{"num_hidden_layers": 8, "hidden_size": 256, "num_attention_heads": 2, "num_key_value_heads": 2, "head_dim": 128, "intermediate_size": 1024, "vocab_size": 512, "hidden_act": "quick_gelu", "norm": "rmsnorm", "norm_place": "pre", "norm_eps": 1e-05, "positions": "rope", "rope_theta": 10000.0, "rope_fraction": 1.0, "qk_norm": false, "attn_scale": 0.0884, "bias": "none", "tie_word_embeddings": false, "parallel_block": false, "init": "orth", "init_std_qkv": 0.0312, "init_std_o": 0.0, "init_std_up": 0.0312, "init_std_down": 0.0, "optimizer": "muon_variant", "learning_rate": 0.0101, "lr_mult_up": 1.07, "beta1": 0.9, "lr_head": 0.00441, "max_grad_norm": 0.5, "warmup_steps": 200, "schedule": "wsd", "decay_fraction": 0.582, "decay_shape": "sqrt", "final_lr_fraction": 0.1, "batch_tokens": 16384, "max_seq_len": 512, "doc_mask": false, "z_loss": 1e-05, "train_tokens": 153100000, "max_steps": 9345, "dataset": "wikipedia_en"}
Each number is 128 + 32 x the weight over its row's rms, rounded and kept within 0 to 255. Layers, rows and columns count from 0. The size above them is the row's rms in percent of the matrix's.

# layer 3 MLP up, 1024x256, rms 0.187, rows 303-349, columns 0-31
size [107  99 104  92 104  90  94  95  87  90  90 111  89  89 102 111 101 112 102 109 103 102  93  93 110  98 102 104 116  88  86 102  93  86 104  98  98  95 106 104  90 107  97  99 114  86 109]
[[116 142 133 173 122  83 109 192  78  66 144  88 127 106 146 176  99 144 103 141 141 138 130 134 111 132 125 132 144 164 133  86]
 [139 103 157 154 108 135 187 118 117 187  91 129 130 109 156 132  90 149  83 150 118 110 153 159 120 134 101  45 131 113 119 238]
 [164 135 108  99 141 143 160 122 139  84 119  68 140 145  50 148 159 114 148 107 112 156 193 145 154 126 105 165  87 114  77 121]
 [160 104  66 168 110  96 134 168 138 115 145  71 126 107 122  39 106 156 131 154  85 143 138 140 150 128 160 139 123 100  96 148]
 [ 79  50 163 113 132 155 141  81 107  89 134 123 130 123 143  99 117  85 150  51  89 181 154 125 121 157 181 138 155  59 159 172]
 [212 137 148 101  73  25 137 137  99 111  41 172 127 114 144 178 132  97 125  85 163 131 147 117 133 152 154 104 118 121 126  95]
 [159 114 201 138 117 112 201 118  96  85 161  85 124 100 152  85 141  91  92 188  79  97 111 150 110  85 175 116  98 113 207 142]
 [119 161 114 172 137 131 163 105  72 113 149 126 110 144 167 143 104 140 144 147  53 142 128 140  77  92  83 138 148 107  86 118]
 [189  40  78 156  80 108 139 175 139 102 186 144 104 189 112 180 120 112 135 135  72  93 130 172 128  98 123 109 113 175 140  98]
 [132 199 145 116 199 157 131 100 100 121 151 127 171 124 131 167 171 147  59 154 136 176 148 126 107 112 100 138 136 131 142  88]
 [125  95 102 135 135 167 146 107 116 113 184 128 152 161 146  94  90 144 138 132 144 155 102 159  87  40  74 126 117 203 195 108]
 [146 135 151  72 157 139 124 113 160 166 146 142 131 129 145  85 167  74  81 131 138  98 117 128 107 140 124 103 111  96 114 153]
 [122 185 131 101 172 113 162 110  95 150 116 159 150  78 107 182 173 181 118 120 101 110 132  95 150 153 122  98 117  98 104 156]
 [187 159 142 118 161 122 103  41 165 140 143 129 153 143 126 153 119 199 141 122  41 160 137 124 176  97 142 134 136 129 164 108]
 [150 151 172  96 133  84 163 185  83 107  73 132 138 137 221 161 152 121 107 131 100 156  78 122 127 145  91 137  71 142  83 139]
 [131 191 153 127 149 186 133 122 119 103 123 125 115 118 186 111 111 111 153 163 117 117 141 141 155 174 153 152 120  80 114 175]
 [ 94 107 131 108 201  58 128 151  72 142 136 114  63 112 134 105 143 143 173  63 126 142 146 128 150 106 130 111  75 138  74 142]
 [133 171 175  49 138 141 138  56 115  98  88 149 119 140 116 178 138 107  94 134 141 101 135 140  66 146 122 146 136 106 179 178]
 [ 87 139 115  58 127 157 137 138 144 126  92  94 160  38 107 154 102 139 152 159  40  60 161 104 147 198 146  96 102 171 140 114]
 [ 87 116 103  63 110 101 109 184 148  89 147 108 145 112 146 144 139 154 115 145 141  63 113 105 152 173 140 166 100 142 114  72]
 [232 147 106 102 107 194 130 101 157  81 140 110 132 157 150 200 135 151  98 155 154 136 154 125 199 140 131 115 108 144 197 108]
 [153 116 193  99 123 130 161 160 136 114 160  98 137 130 107 123 136 136 121  99 124 186  86 118 118 115 149 148 141 169 128 175]
 [144 165 122 170 148 108 136 138 132 124 153 127  92 113 181 112 102 151 163 121  64 156 148 130 108 158  91  97 101 166 126 116]
 [148 224 117 130  96 132 113 119 107 173 131 158 147  75 167 128 161 125 125  54 150 135 196 130 149 180  72  41 118 129 124 136]
 [150 140 102 118 109 140 199 177  81 108 133 104 118 145 169 142  97 101  86 110 131 104 135 137 100 221 164 111 158 108 128  96]
 [116 122 107 103  69 163 131 143 148 145 100 117  57  72 153 140  99  95 101  66 150  61 162 104 197 119 123 105 123 112  24 155]
 [169 148 178 116 122 123 153 104 102  67 123 109 125 115 118 151  95  96 157 133  73 149 177  96  72 155  62 177  90 102 135 185]
 [145 103 149  97 189  70 103 118 158  83  89 131 115 127 141 118 138  97 125  93 107  94  62 113 170 134 157 147 167 132 192 138]
 [117  82 138 141 196 116 103 127  39 112 150 188 170 136 150  72 109 140 192 111 121 151  77 162 104  71 137 132 148 164 137 136]
 [143 103 134  95 126 109 142 118  99  84  88  83 132 158 135  95  89 153 138  60 153 149 165 131 121 120 111 103 116 124  96 120]
 [142  72 133 118 182 116 131 140 153 123 114 109 104 136 148  91 153 115 143  78 133 151 133 145 108 161  98 118 118 214 153  62]
 [189 111 114  64 124 184 172 153  78 162 141  52 140 140 125 118 145 100 120 141  38  96  93 139 139 147 167 112 130  70 151 141]
 [111 141 163 164 128 126 106  88 111 150 153 178 148 208 108 109 157 108 141 122 122 139 117 162  81 161 145 117  92  73 154 148]
 [109 106 139 154 156 143 167 106  84 150 137 117 105  44 157 127 130 112 103 133 105  89 114 120 187 156 134 153  98 191 132 111]
 [141 138  78 130 102 112 140  97  83 178 232  52 152 171 133 159 135 151 143 161 113 160  72 107 116 163 119 133 124 160 118 156]
 [143 135 112 127 202  56 132 142 117  87 122 117 128 173 144 150 101 123 185 135 112 155 103 166 187 140 174  69 132 113 111 139]
 [130  88 145 144 177 150 113 147  92 165 141 166 212 138 147 127 115 109 129 136  90 176 116 146 114  75 133 122 117 151 109 158]
 [122 161 161 136 114  96 198 140 103 115 130 105 110 161 171 154 151 140 106 113 121 148 145 128 125  82  70 153  90 159 152 126]
 [ 69 104 130 111 119 114 146 167 102 128 150 155 139 119 224 145 159 145  89 172  76 108 182 122 163 129 110 101 107 109 106 141]
 [129  86 183  89  99 137  76 164 156 158 148  87 129 132 133 105 152 133 133 155 119  89 122 198 102  90 125 147 177 117 205 128]
 [127  95 139 136 146 152  70 150  82 119  87 111 102 172 135 119  92  71 104 127 164 145 116 137 160 100 140  86 107 213 126  77]
 [ 92 101 152 101 138 138 147 124 107 154 155 126 110 139  99 150 173 138 116 139 151 149 124 126 136 101  82 148 177  66 161 162]
 [143 111 120 126 161 195 168 107 101 148 136 115 154 133 136 146 133 155  82 105 145 120 126  99 114 215 159 125 124 111 125 192]
 [121 155 146  80 127 141  92  92 154 165 137 154 125 155 136 108 112 136 167  99  98 138 118 146  68 122  96 148 154 105 130 137]
 [145 120 114 145 105 113 137 134 157 115  87 188 114  92 123 144 117 164 128 103 145 113 132 170 151  42  98  81 118 121 103 112]
 [ 99 113 133 126 140 176  36 167  84 114  92 134 106  94 132 128 127 141  87  89 131 102 135 131 144  82 123 121 131 168 189 106]
 [ 80 130 179 139 121 136 166 151  72 108 151 124 194 117 164 142 111 101 136 179 153 147 102 114 130 134 105 113 122 144 125  75]]
# layer 3 MLP down (transposed), 1024x256, rms 0.0452, rows 303-348, columns 0-31
size [107  97 117  95  97  96  94  96  88  85  94 112  92  85  97 103 106 107  99 109  99 100  95  98 111  95 101 103 114  93  88  99  97  91 100  94 102 103 106 104  90 103  96 101 111  82]
[[126 157 114  71 116 125 149 113 101 140 110 167 128 140  65 147 150 174 210 124 149 182 138 101 145 127 148 138 145 188 134 150]
 [155 125  67 177 134 119 127 107 132 155  93 199  84 155 128 123 107 116 151  82  92  92 111 131 149 108 132 121  77 108 141 112]
 [ 53 150 133 137 124  88 156 113  54 130  85 120  83  99  83  59  93 161  49 165 125 163 163 172 135 177 130 139 112 140 157 128]
 [ 71 144 106 187 143 183  97 108 126 129 148 145 128 133 155  94  85 119 188  85 115  90 101 141 163  77  86 123 167  76 117 153]
 [ 90 131 122 150  81 158 139 113 103 164 196 146 143 119 145  60 172 175 100 135 108 150 137  98 154 155 173 131 106 110  82  84]
 [118 141 129 110  81 166 139 163 106 140 186 114 137 163 131 129 134 211 121 173 176 102 183 113 162 125 137 112 213 150  48 121]
 [136  82 119  94  78 131 192  70  90 111 164 162 124 101 137 139 145 119 133  86 169 139 100 119  85 175 184 146 165 140 173 169]
 [113 100 165  88 146  85 152 117 105  90 122 184 106 127 130 172 149  96 106 123 137 151 105 118  48  94 124 111 129 136 132 107]
 [164 124  89 147 142  66 160 165 116 138 164 108 120 127 120 127  77 134 153 151 146  98 130 107 126 158 129 128 109 166 122 138]
 [150 130 119 105 109 106  79 145 154 112 105 123 125  86  80 145 160 151 130 147 156 116 139 109  71 172 130 147  73 154 101 125]
 [150 150 127  95 114 148 102 138 152 124  81 131 158 105 155 105 120 224  85 129 114 100 116 156 151 109 140  96  80 150 154 152]
 [157 161  95 139 129  89 101 154 123 124 122 133 145 206 129  87 152 129 176 119 225 174 185  92  95 126 139 115 175  95 108  79]
 [ 73 113 101 134 146  67 115 136 119 137 171 131 137 157 153 152 108 142 142 126  85 185 142 125 169 118  90 143 133 153  96 162]
 [138  88 127 157 112 255  97 198  36 119 134 130  96 113 107 135 191 161  69 144 170  70 114 104 132 138  75 139  94 152 149 140]
 [187  66 143  99  84 154 156 143 123  33 117  83 103 127 114 161 142 167 177 103 133 122 140 111 151 120 162 112 147 167 168 145]
 [144 126 119 120 181 130 127 102 155  80 183 144 154 124 119 127 110 131 112 134 112 133  63 163  79  80 107  95 107 115 109 108]
 [ 72 145 108 121 160  68  98 138 140 142 114  65 109  96 150 112 121  98 117  62  95  63 148  88 188  67 114  98 113 153 136 133]
 [146 124 134  81 127 128 148 145  97 124 168 191 129  71 127 121 117 120 133 142 105 115  82  92 127  86 139 126 141 206  74 111]
 [ 92 115 129 108 102 150 138 116 132 207 146 114 164 138 100 148 115 123  71 138 155 132 144 173 116 107  91 109 156  63 137  62]
 [132  88 167 137 101 129  86 110 120 119  83 154 123 172 144 135 123 116 122 136 144 196 122 116 115  95  64  42 187 119 124 103]
 [150  89 142 172 107 144 117 124  97  90 135 163 138 135 148  93 169 115 158 138 173  97 151 115 103 139 121 143 140 104  88  87]
 [157 134 126 109 156 146 155  84  94 159 182 129 150 107 116 122 154 139 112 145 119 138 120 148 126  79 155 159 127 131  97 105]
 [101 170 155 100 143 134 134 193 110  97 141  97 150 145 136 131 146 161 118 111 194 118 152 147 165 126 102 126 152 172 109 145]
 [142 182 111 140 153 152  94 169 141  94 102 177 202 164 129 124 132 128 142 131 105 125 128 135 137  68  84 138 149 130 138 134]
 [150 104 132  73 179 136 112  99 107 106 144 141 137 142 134  98 104 133 158 104  71 182 151 129 105 153 110 166 101 146  92 123]
 [ 96 125  87 105 134 113 133  77 155 156 129 231 145 167 120 120 201 148 119  43 159 112 144 175 117 112 177 122 123 100  98 132]
 [ 82 190  91  69  77 141 119 143 122 122 165 124  71  94 168  63  92 154 113  98  76 123 158  90 108 161  74 133 167 144 118 142]
 [ 99 100 133  87 158  99 114 188 114  44 112 123 120 128 129  89  79 132 153  79 166 126  80 165 117 158 106 182 124 151 149 154]
 [100 175 144 137 117  87  93 168 173 162  83 154 188 116 124 135 201 205 133  94 142 106  85  90  97 175 134 176 114 185 106 180]
 [110 123 127 161 121 109 179  99  82 146 128 124  75 159 138 131 187  98 122 138 156 162  76  59 127 142 156 109 106 113  97 144]
 [142  83 108 154 110 120  43 192 130 148  49  78 128 120 120 126 136 113  97 109 125  96  44  91 137 129 141 125 126 108 112  95]
 [ 81 204  90 111 123 100 133 155 141  68 128 164 137 175 104 154 131 107 137 180 182  89 157 138 155 144 102  74 130 142 122 165]
 [107  67  86 107 176 180 205 129 109 102 213 102  97 141  94 173  93 140 120 110 119 145 134 115  40 182  77 167 117  84 108 111]
 [108 149 126 126  99 137  90 126 100  52 119 104 147 102 175 161 169 168 111 114 152  75 142  53 138 136 106 111 152 145 133  72]
 [136 188 140 103 170 104 161 153 150 118 139 167 130 152 198 120 182 170 135 145 135  86 127 143  80 107 131 116 146 128 186  90]
 [184 109  86 144 139 150 169 115 163 128  89 111 159 139 155 135 117 168  94 183 156 131  88 125 119  80 150 135 128 121 171 135]
 [132 128 161 146 135 168 120 118 104 138 126  81 116 154 143  99  99 120 152 114 118 133  66 151 109 143 125 151 123 159  74 126]
 [178 105 120 103  84 103 155 139 129 118 105 150 141  97 191 101  98  95 125  92 105 107 100 144 136 146  92 134  90  79 110 134]
 [135 131 168 125 132 104 145 121 205  61 140 115 153 123  97 130 141 125  99 135 101 126 117 116 170 127 170 155 112  65 105 138]
 [136  82 135 103 187  99 139 152 108 157 175  99 154 116 191  82 124  88  45 132 162  64 117 174  71  83 135 115 133  99 100 117]
 [113  75 140 129  73 144 164 129 116 148 134  81  92  88 187 167 133 152 102 151  87  75  81 157 137 118 137 147  93 190 127 163]
 [169  99 130 158 124 142  87 121  78 168 158 103 151 201  71 136 110  29 197 204  77 114  77  82 144 110 192 185 174 176  63 139]
 [179 168 175 132 103 123 169 142 133  93 157  99 134 138 149 151 117 146 147 143 102 140 108 122 126 127 105 139 162 122 149 117]
 [167 146  95  57 161  64  95 158 175  78 157 132 161  75 152 171 203 123 148 202 133 148 126 145 112 132 181 194  70 129  82  68]
 [127 129 136 146 164 124 103 190 156 137 158  94 156 141 201 107  97 125  93 129 102 124 128 182 151 107 118 120 129  95  78  93]
 [142 129 124 149 101 187  79 163 118 111 110 109 133 109 101 140 124 127 115 129 188 152 146  61 122 182 138  89 121 146 166  64]]